python train.py --n_head=4 --head_dim=64 --d_mlp=896 --vocab_size=556 --norm="layernorm" --positions="learned" --qk_norm=false --attn_scale=0.125 --tie_embeddings=true --init="normal" --init_std_o=0.0 --schedule="wsd" --decay_fraction=0.877 --doc_mask=true
Each number is 500 + 40 x the weight over its row's rms, rounded and kept within 0 to 999. Layers, rows and columns count from 0. Numbers have three digits each. The size before them is the row's rms in percent of the matrix's.

# layer 6 attention output (transposed), 256x224, rms 0.117, rows 237-255, columns 56-111
110:386482480492516569513482504547491534421533533435553497521487490497495498493502525483561561548497550496477438405543483482538477495447448521520496445522563578487431529424
108:537505498463505516568415499512438515479554464515460508545488512552426542449480537479467535516473535481550450492560403489459535494514579431512546505518504450431554516527
113:454525563493434496462479475495463545478473551515479434527467516424555525516540496482528533515477480474470552539516515429519527474515530469508502552477535497471525491508
094:464561525499514486459480472491536431516531517573467560449379432426527489484546496484466477483549607405484571534464507512495495462583510517438527459477468425470562502540
099:505538529501452496571539516494508505504531499377445471487514518463442530490516519541498428510521484508440559499491496555450477486438480507574436509489519497516501468421
099:580484512495524500493422506505471496574522498436544500500456444502472472448488489517490487566505521419493507502518463486482535516533514405472459515505470589489592482478
098:491492599583508498571460496494474587508509579461489570545504503571481462523485557484486491473503545494493564515530457492508449501406504487532490416570478467518508478493
104:533438485508455506527529509512458527485488555466476477549452498507513478462487484429503482438492441552530515437438468494516512510531486514506490440508501560435535501524
103:516558514436492491577529506498469546530446505454490479409487518499491510463529539493445516418476493503526576462555508548536499439442463511509551478527434466471487534553
103:472506499523546463429502434577453570467485517540494423466507489492567465572524547522521501524480518466540527561521465461541502489480437567520503484459534536499443502532
107:494466461484450476508542484488421520503510516565487433494489409494502557524537540551529448425532438490483387506573525495493609508490463474537531529503569549497550439500
105:476566561452516547522437466525521550527518492482538463514527477432516570476542422458486463456532521516567507529469489491476504484493530474516591588561556463507494496422
097:461556507474500520507491464485433503513534519566460465488520565461527489533518520451439540510516570495514433546553495555517531498520484586524471520473442519435391444421
105:493494521515464494597488501537487499560537543570539472475453504496519546492461498482512490511618483490524544482456431457582482476555503476519503537518496469475514443519
109:471497476566508482451460492542467480472403522490535492457541486496523487538549499503519519450508514513478555547587563446478428538451585422475540479513454548471430506482
103:551479473463514472565530529520523465599475492549557469463462515533436487525431481571552472476493546467474502466483466506532517502494492513534547558421455532520480534514
106:533517440498531540487451492475467524501555489522465424444544515510485485565509428516514521576468502590452491478489526438521560527515476469500476562526560568493559436530
106:527479561494501533543493556508517532591482430462545519551573537529510541436521508561478452472603508496526549465501456492469549534519488492515498518490518480505389529448
097:529471465526470496489536515491528490534504422542572531498561556467478450498518488635565494461529465501497506471498502454514551536501380480469407471464529569465529483491
# layer 6 attention value, 256x224, rms 0.154, rows 238-255, columns 56-111
106:525567500552558490432553453560532511467493491459522512524480477429572507570589539538478461478427481454572498559511465529467604471548465464498558534460463499508530483512
117:533512518522496511553507578509466418447484479509461559462507476491566522473529531448479463540478546557556468529564487478455490467503489453519448517598503470524493515529
091:523509546573458553567479487478431531455480495412488459497574494624522518538492545433501516495492508444512468456498502449513493484532469470474418563463444443502482459540
102:527476535514573492463473504468508534531516537567526531548486478519544548542494558470484547482527527426486517517457426460561454480536514483451503489543538470557483535573
102:471453531580520520475578469532490459508510518534498515501555554559477531507445519551498511502565510552507533463395473513481504544530497570443504502498467475482423480493
102:532560434515383468391512539547447568455500515512510490529540548423549515600476505520523490508554547479442469545503533456464580474475506486558498452469518498500529488459
102:506498551450462474444506495515489579520542496503553524516509549509472531515491478513507504458496533467506462474604428527557541433421500560523497526412480466524508472549
099:486522549562475556494482474583548524509527525558465537506528595499496508439546531529515516531468451469483566478494494466471572552482540478503482508419472453524565508521
105:570469494511481505566525504532569500485474489505432515478569452453499575499482425443573515491453473521508467485509452403531488591502546500541452537552501510530516539467
107:515586447507501555464470483535515424527520446470522522525453572435510411510509481417482594439440526459544591541466497527490424417465540525399485483559483441529453542541
104:514488456486431468473448490587432467434525481497465539507509478598507459477497588509469562519500423478496470439501516542509495505518480492503504484518525522528518539463
096:525490493474539528520507580559484482516517456530555522532541481451523517507430504556548518498472468534506540488520427406481522444503430412384512528512532542544549437500
108:506483442571479508520496512543590537404487465487455584554502427505442514522538497497586527531405562475498431468485540430508529476463432513521488403490519486502540498480
106:515543512427542557600472504476456499452572470508489532504512526486508506532443480423518513533453451470494480492523551485508557452515473560499500512517572478512520429456
107:568483510459545504410553476521550540456461492465484489531463550468551486473544510498484509484498492607475519494476493527426454529556478558463484511491485539504423463502
108:531508521459499463551519428428564466518517493515549516474515458450533504509508493403513548487484481423507540501490547529462377401502506526474499479447509531553484494464
113:517516526514487458503499433448442487545480503622437469467402459507462501557508568516508624541483517500468464441423567457527500506555442509439466502460491467470534536530
102:541545504506500488557484455531524496498525466568512535505441527457485534482471504500513554527504500485538527498490542568504422477515519539472523433475496493442487493522
# layer 6 MLP up, 896x224, rms 0.188, rows 0-38, columns 56-111
108:479391492465554505489458467506495521487542576530509490527449502474521478552551551489454458511526483493483446499526565444487414472499469503496575476423464479530483604486
099:527542487463485552469480516510445517501509572433502479424481518440484469496438465527410582497488489531499524506481460555459487523498474532510528463471480425534537505486
104:487606485490473512476461431566463504459570515467535456553475474483438472495484458514506458525497487527515555502501479533574539521489496550463582546506454510502496492512
104:502491519499518421479502533514551490489447514519480529535483456476457564447452482510529554514548540525440468552494514490511479483491476536535534475507508582470551478563
097:578537508443535514477473437497523473434547467559467469500510603503461502499487492500492455544479501491456602510516520525511560551467502479527490479436564473544503537490
104:541540426508577458538449513501537520490477545433585459484497494487487538443524538582476562494457568503502438553527504538403533457492516503527470521469515468447439462464
109:508454416552515464512562517451530562447460475468556489456519581490539506467433521482470516535491518461519535517445436511513541454454575486575467594498456496456528472514
102:458435531465552599576468515480542545474456490427492469453476482493539473497513444454511509513460502511421501443476571505484527500540500437485568521522480513512455426488
085:538449545462475557455549541473568472395523430524564432517508516543551518520390542487548430508515418462450428523565522540521491537533467444563489494502521502484492474482
101:543519532513517540460491503539509524496536461529565590528476585434485484574530584476499512552460559480493528457495507467501587539486480485566539544485481445487507527517
105:491498680525476499567549470506536563509492490475437439439490540522494466555434499503467488478481550506542531481515391482475515538474551495482567522532483527512470484456
088:533585452508478509502540468525468597466557537466582517428507444447524449515441511489505508472535518516513519472519464547520484522517542579502518468499533485483511456493
103:493479496491512472504496493456433448451605501497471535462445509503484586498501457433483488538543517519523541496482504582492504536509524488492605482422523492498492497521
104:513526485509530445556558516519490429576552538480552549501469518557502527449597478564498517515465465480460468510493470405486550527502498483494591476523402451468540509529
094:505521511496520416527515522479486471538431528546515501476463489500519475450423551516413496513526555452550432544556517497498464504527465512506544561456443493501477565445
110:483419519478475530474475597567449495574498545459508562439521503520531522523420501459568554507474410480494485506556578432520490489516500491470438528486502474463544454532
119:532513519503551484530511552473515533497543476488459427480435532537542474502481511536477479427502599500532510516509471487537497437492469509513473527468534538494488427555
091:458492593448440508495474469486453467467522521473497469516547479435505478564443503563540502454463492577552436449483529524535584506440532457478494471521508421485501530487
109:555536443496560577614564491523393490558530557550518456420529505484515452447555539533529477494496480508523503465498506515544481493480531493492532506478507475503528516522
098:531453511490479497497454483548474396541457481547524478407469533573453476428530507479524492549457421455474511490539433532522544558640535509465500519552471482567474519420
093:500508517474597544522510450558487508511462492483516522515522519468497454495482513519500475414570482489523556558531464514452572520485490482467534472527494548479507444461
118:438489603507555538545525575509552579447496492467404499490545582523491458532506454497486480505555531509482493496492467432490518450488481507509533507513527523533484446520
097:371548541552580497551514466498462493471466504458526537452537503462476550473415489468473441552500472529524417464489473553496474524491534535564476527494481537500490513467
098:513504520405501468466511504523437454526433450478501459518528555550499502509530498476530456471447471512471492520438542455496511536574479469438535501503584442476462541470
105:459454529476508488441446500452477448615544531490509464501549523500483538552462501525454482490473509422497495502517556568543520486431506496519472484494516559479456540491
108:462511534412505446511520558509524511460523456457462515465475481504492559503496498552510521502460481559502470619522489451479510497484523504465539550507517515565491533463
096:505545444507378557496461468586421508480565540546511526511541443413521478510463508528497527468495552511508453507455487527518546501461520473494503462513488524507572505482
109:527519527437497494478475529531469479547536470508457522502529454544418541526541504444510554485498468531446486506490506541491533510434442481498512479523500486571470549510
106:541476569556517495494490496482494525572457529518468549542430526465615504446489473484494542462529524458488485423426481454492450550515568454504495511504446508503498517538
097:482457489508512460516510464485473460458556538503499457525485559464481485574474431479489505511474515516551478510486550504486510542483467517529544537471491529541497491507
101:477466472496498533533483516599422513520512518523493502441521559506474501481518566549484490503468471524474541607527479439463538516544511467550509527473533491566460475447
104:524496527546488509440516523562459498612534536622525564510527509441489522556450582414439544545475488478584504491472520523474502499498476498474533518450469477504500469499
094:485388536519522510517541492429528528465510549431407573573451517438538499496505501453501552521524520450504415508468496476504535506512535550531459577537486491493498440493
095:525519473534448440490456543493464497561520492498526442570480533521556472458493413499490463447533480532536516511475462484456542472492480521484480495455502503536601526485
100:454505433520550524528558506527575485519472505508565454515505460405549501541516487494578428549583492554428461524487530542505475513487484565522473479485561536469518482539
100:507475473469512529498465539516495516495527484552510508537460406539498519471506534522465606509514397549496517427462506521508468536515534515520527458483560511532604448528
089:525449511576523502527468469524515471508498439584493487575467471502490486592483489482478543563507478456512528483524456433513467516486541488507534473473500490561405482518
097:525459447465532542518511465498501534472422511494456465534486492475450415527503550445445562508499532472477492451483597439525466516477536564512502459486490608504566494540
102:600564496506562489506420584508543442493538530549496551546476486492515474426498484575529426463506499453480576522457502505460482438516543464493585541562426501491550531557
# layer 6 MLP down (transposed), 896x224, rms 0.0932, rows 0-37, columns 56-111
099:497568498523460517470558495507514549427412483459530511503559490521567499527478433501514484541482502556431543499472493484521496595525493525492507604481523550395543513510
101:537519483470501562465539483470498509414531490454435514530498484471473489457431507520431454527431463501489537512456524585493463607517449451519483546491456510437472524478
110:450478508487514406517480537481491538503586461474502435535527542565549470547545535411528545490578503504442479570542496552452426568478430485463456505496550529449538450530
113:469539515549516519498530488450500529527523443536513552568543419493493449489515452491468455558461444451496555496510535520479507443499488544463480487486479502496440480496
103:521496567456493480523483551442489530533487447482494501529402534415584513440477503536540471550481447415535544482586521444523522512536507477579539489470530510446510605550
100:455489505534501468557512449468441507557526520592483501507466488523502447536459484435436508592551459615516577486463540478585566455528527481551562513501507492532461555531
111:527552511534479518473482399504562494498506517409540473523486506521534469501523526481488440512438514474516494529498496534556501533508552485453499598562588463491533375464
096:422476471529534489523429464575487576544498455555500556523541465425485512468525549472458585452497482567484432464472519516452475531426462486484469542489489538501560521512
088:544559447541487520468484486543497502486505498520537462512481480427492514470519467483466520484522487494538514500547474579425446508524488476405408496489527501577488546462
104:465456476453532482498468471502455482502490547484519513527556536578546504525483499489518586509544480432444506519514453492499546462463445499495437500506511442464508563542
102:509514515445495519514507478483480479461550484465504524510446478479475487577507498506522457564493493498470607583455544494522532495475442494471531546464446464490530569460
091:507555531514543624426578515610545513528573448476513489495489518487517494494477503480460555420456513590535511491515507481560492477406469521465551454476519486507576501482
100:522486466541435519519473485462527484474413537511447513470514542473537508544477480579521591558489492479457508487477446497563498506473460488475498548473464519471469510457
111:558445453534528432503569487539455510536488458464558489581428526474462454539508553492494508515492481478447507529541409570529545468567474541529485503532557577487446539527
092:501492537544466540453483563450408481437488462572491509482535513561563524524541506512520467530528521490502530581539503523509447536463455477479553525520504534440530507475
112:463497534427465490424489545453492554501452517533500500552515480437508590513509464449509512526485575495476500522552521550452535546537430519557486480499490506503533578500
117:504596457499510446464436447531509527502441464487471558528482516535560562448502478509475465388593502518501473560516485470494521520414512469510553488502544448466512520523
088:590563397465518450546502523508568504547521480468559512506464534491460471442491496476573517474491492455466577450461534497496462480534409472509518488538468496476534504546
108:527548483540507467478481450547467523366493520417545516474434499592474568544536527550482472447492472478463566495497465541438478560589479378492448502511476526511530471448
097:542494530485498446490467486493394492525467490514522571481513491489476532536517495536516485500435455445514504468535475555506479544517463473490492517586490497447338530461
090:455431542501482466492553481490499519389494483530440530519456502512479536400576469488407501538457400503501461439606506532509466458466542499535567560513564583470499522529
112:477449554457500447526556502503496560500531580445520542534505480476517467511509517501564512477493491497493527477471408522508526429473442487494513541542579531499527463449
100:521541464536444488472441416521521504514557506479471453403501519488499511494511510423495557498432458473479526504541506533511473488549491474573515550529496512488504564541
096:571547498556474428471459515483517523473527428495457579468512511514561592563462517521500529469521595550515498482524554478488506444444504482481482499578539524485496489514
107:492532578512468600460391495506478545429448507506470452535483482554467494523498459561518501501523478390523503501531519530553488498464553444481554472398484468558459400531
107:493512549446569527571511392430457430544517468533512514482443566519468457503534544512469509483572518556545465529531458548450472503508491459510463572529452547467457524524
094:482439536421468454474558588487521448560483505496472517505404470479480492500562467487495495504424425486530424532465479507487513536575536512519635462524463509463466518518
101:520556560441521461429545546504489556521557406478471574503500477551544528549465418512421495498448508496514492531478469491505414501465553456549545464516449512465423537415
104:442467513501487440507505511453507511497510475458474530464520380479447539457495512491472468455484473542491521538534551461476437443545513513470502475529479518479459466526
100:510569515536534502553461410555521454489551471440510438489485509552421548480493430493551512572432468513560514467517451535484532542533492462454418523533496486490532531551
091:489492562453464510560566478430526556565552482569481473421497480517461474585553444438443540573608508513504495499529536472526531453465562556447512420506473540433453457461
110:574584521482486533491485561347503540473510475485514497480514475565465512514513484543524484431591499582532471470521506546521513496459522527553523502435535504488484509473
098:499507489466566473486481487457503535449530486516575472441548502425480512522449491456423528539465477501574419541389414452413455470516533518513527442613470440514463525517
100:512469462475561466429537480441505526540462561425535542530429558566570504506457536548461460515491479463503474499532527487471471429548471496443470488431587480491561507495
100:506522497530494516532468426533466550510501494418505539521553485510382463514539411516532603472481505504486565549517487555588419506558474464502412539525471456474524498490
101:469466593530544429526498492554409521507533474573491495460530534479545464536498512484517483463477547474540509486511549476523546490531519524522527510528461491461545542479
092:510569617459475389499457467476551532502523524448511511493511530464549468537503512547523441517535528520507510551484511482537538522596471466448505469559490534475525522498
090:442479481628467568510531480569446516462518502526516555449477519429552463477521456504524391452479444452574520499495553489500592480479497491437505469447543476477452519507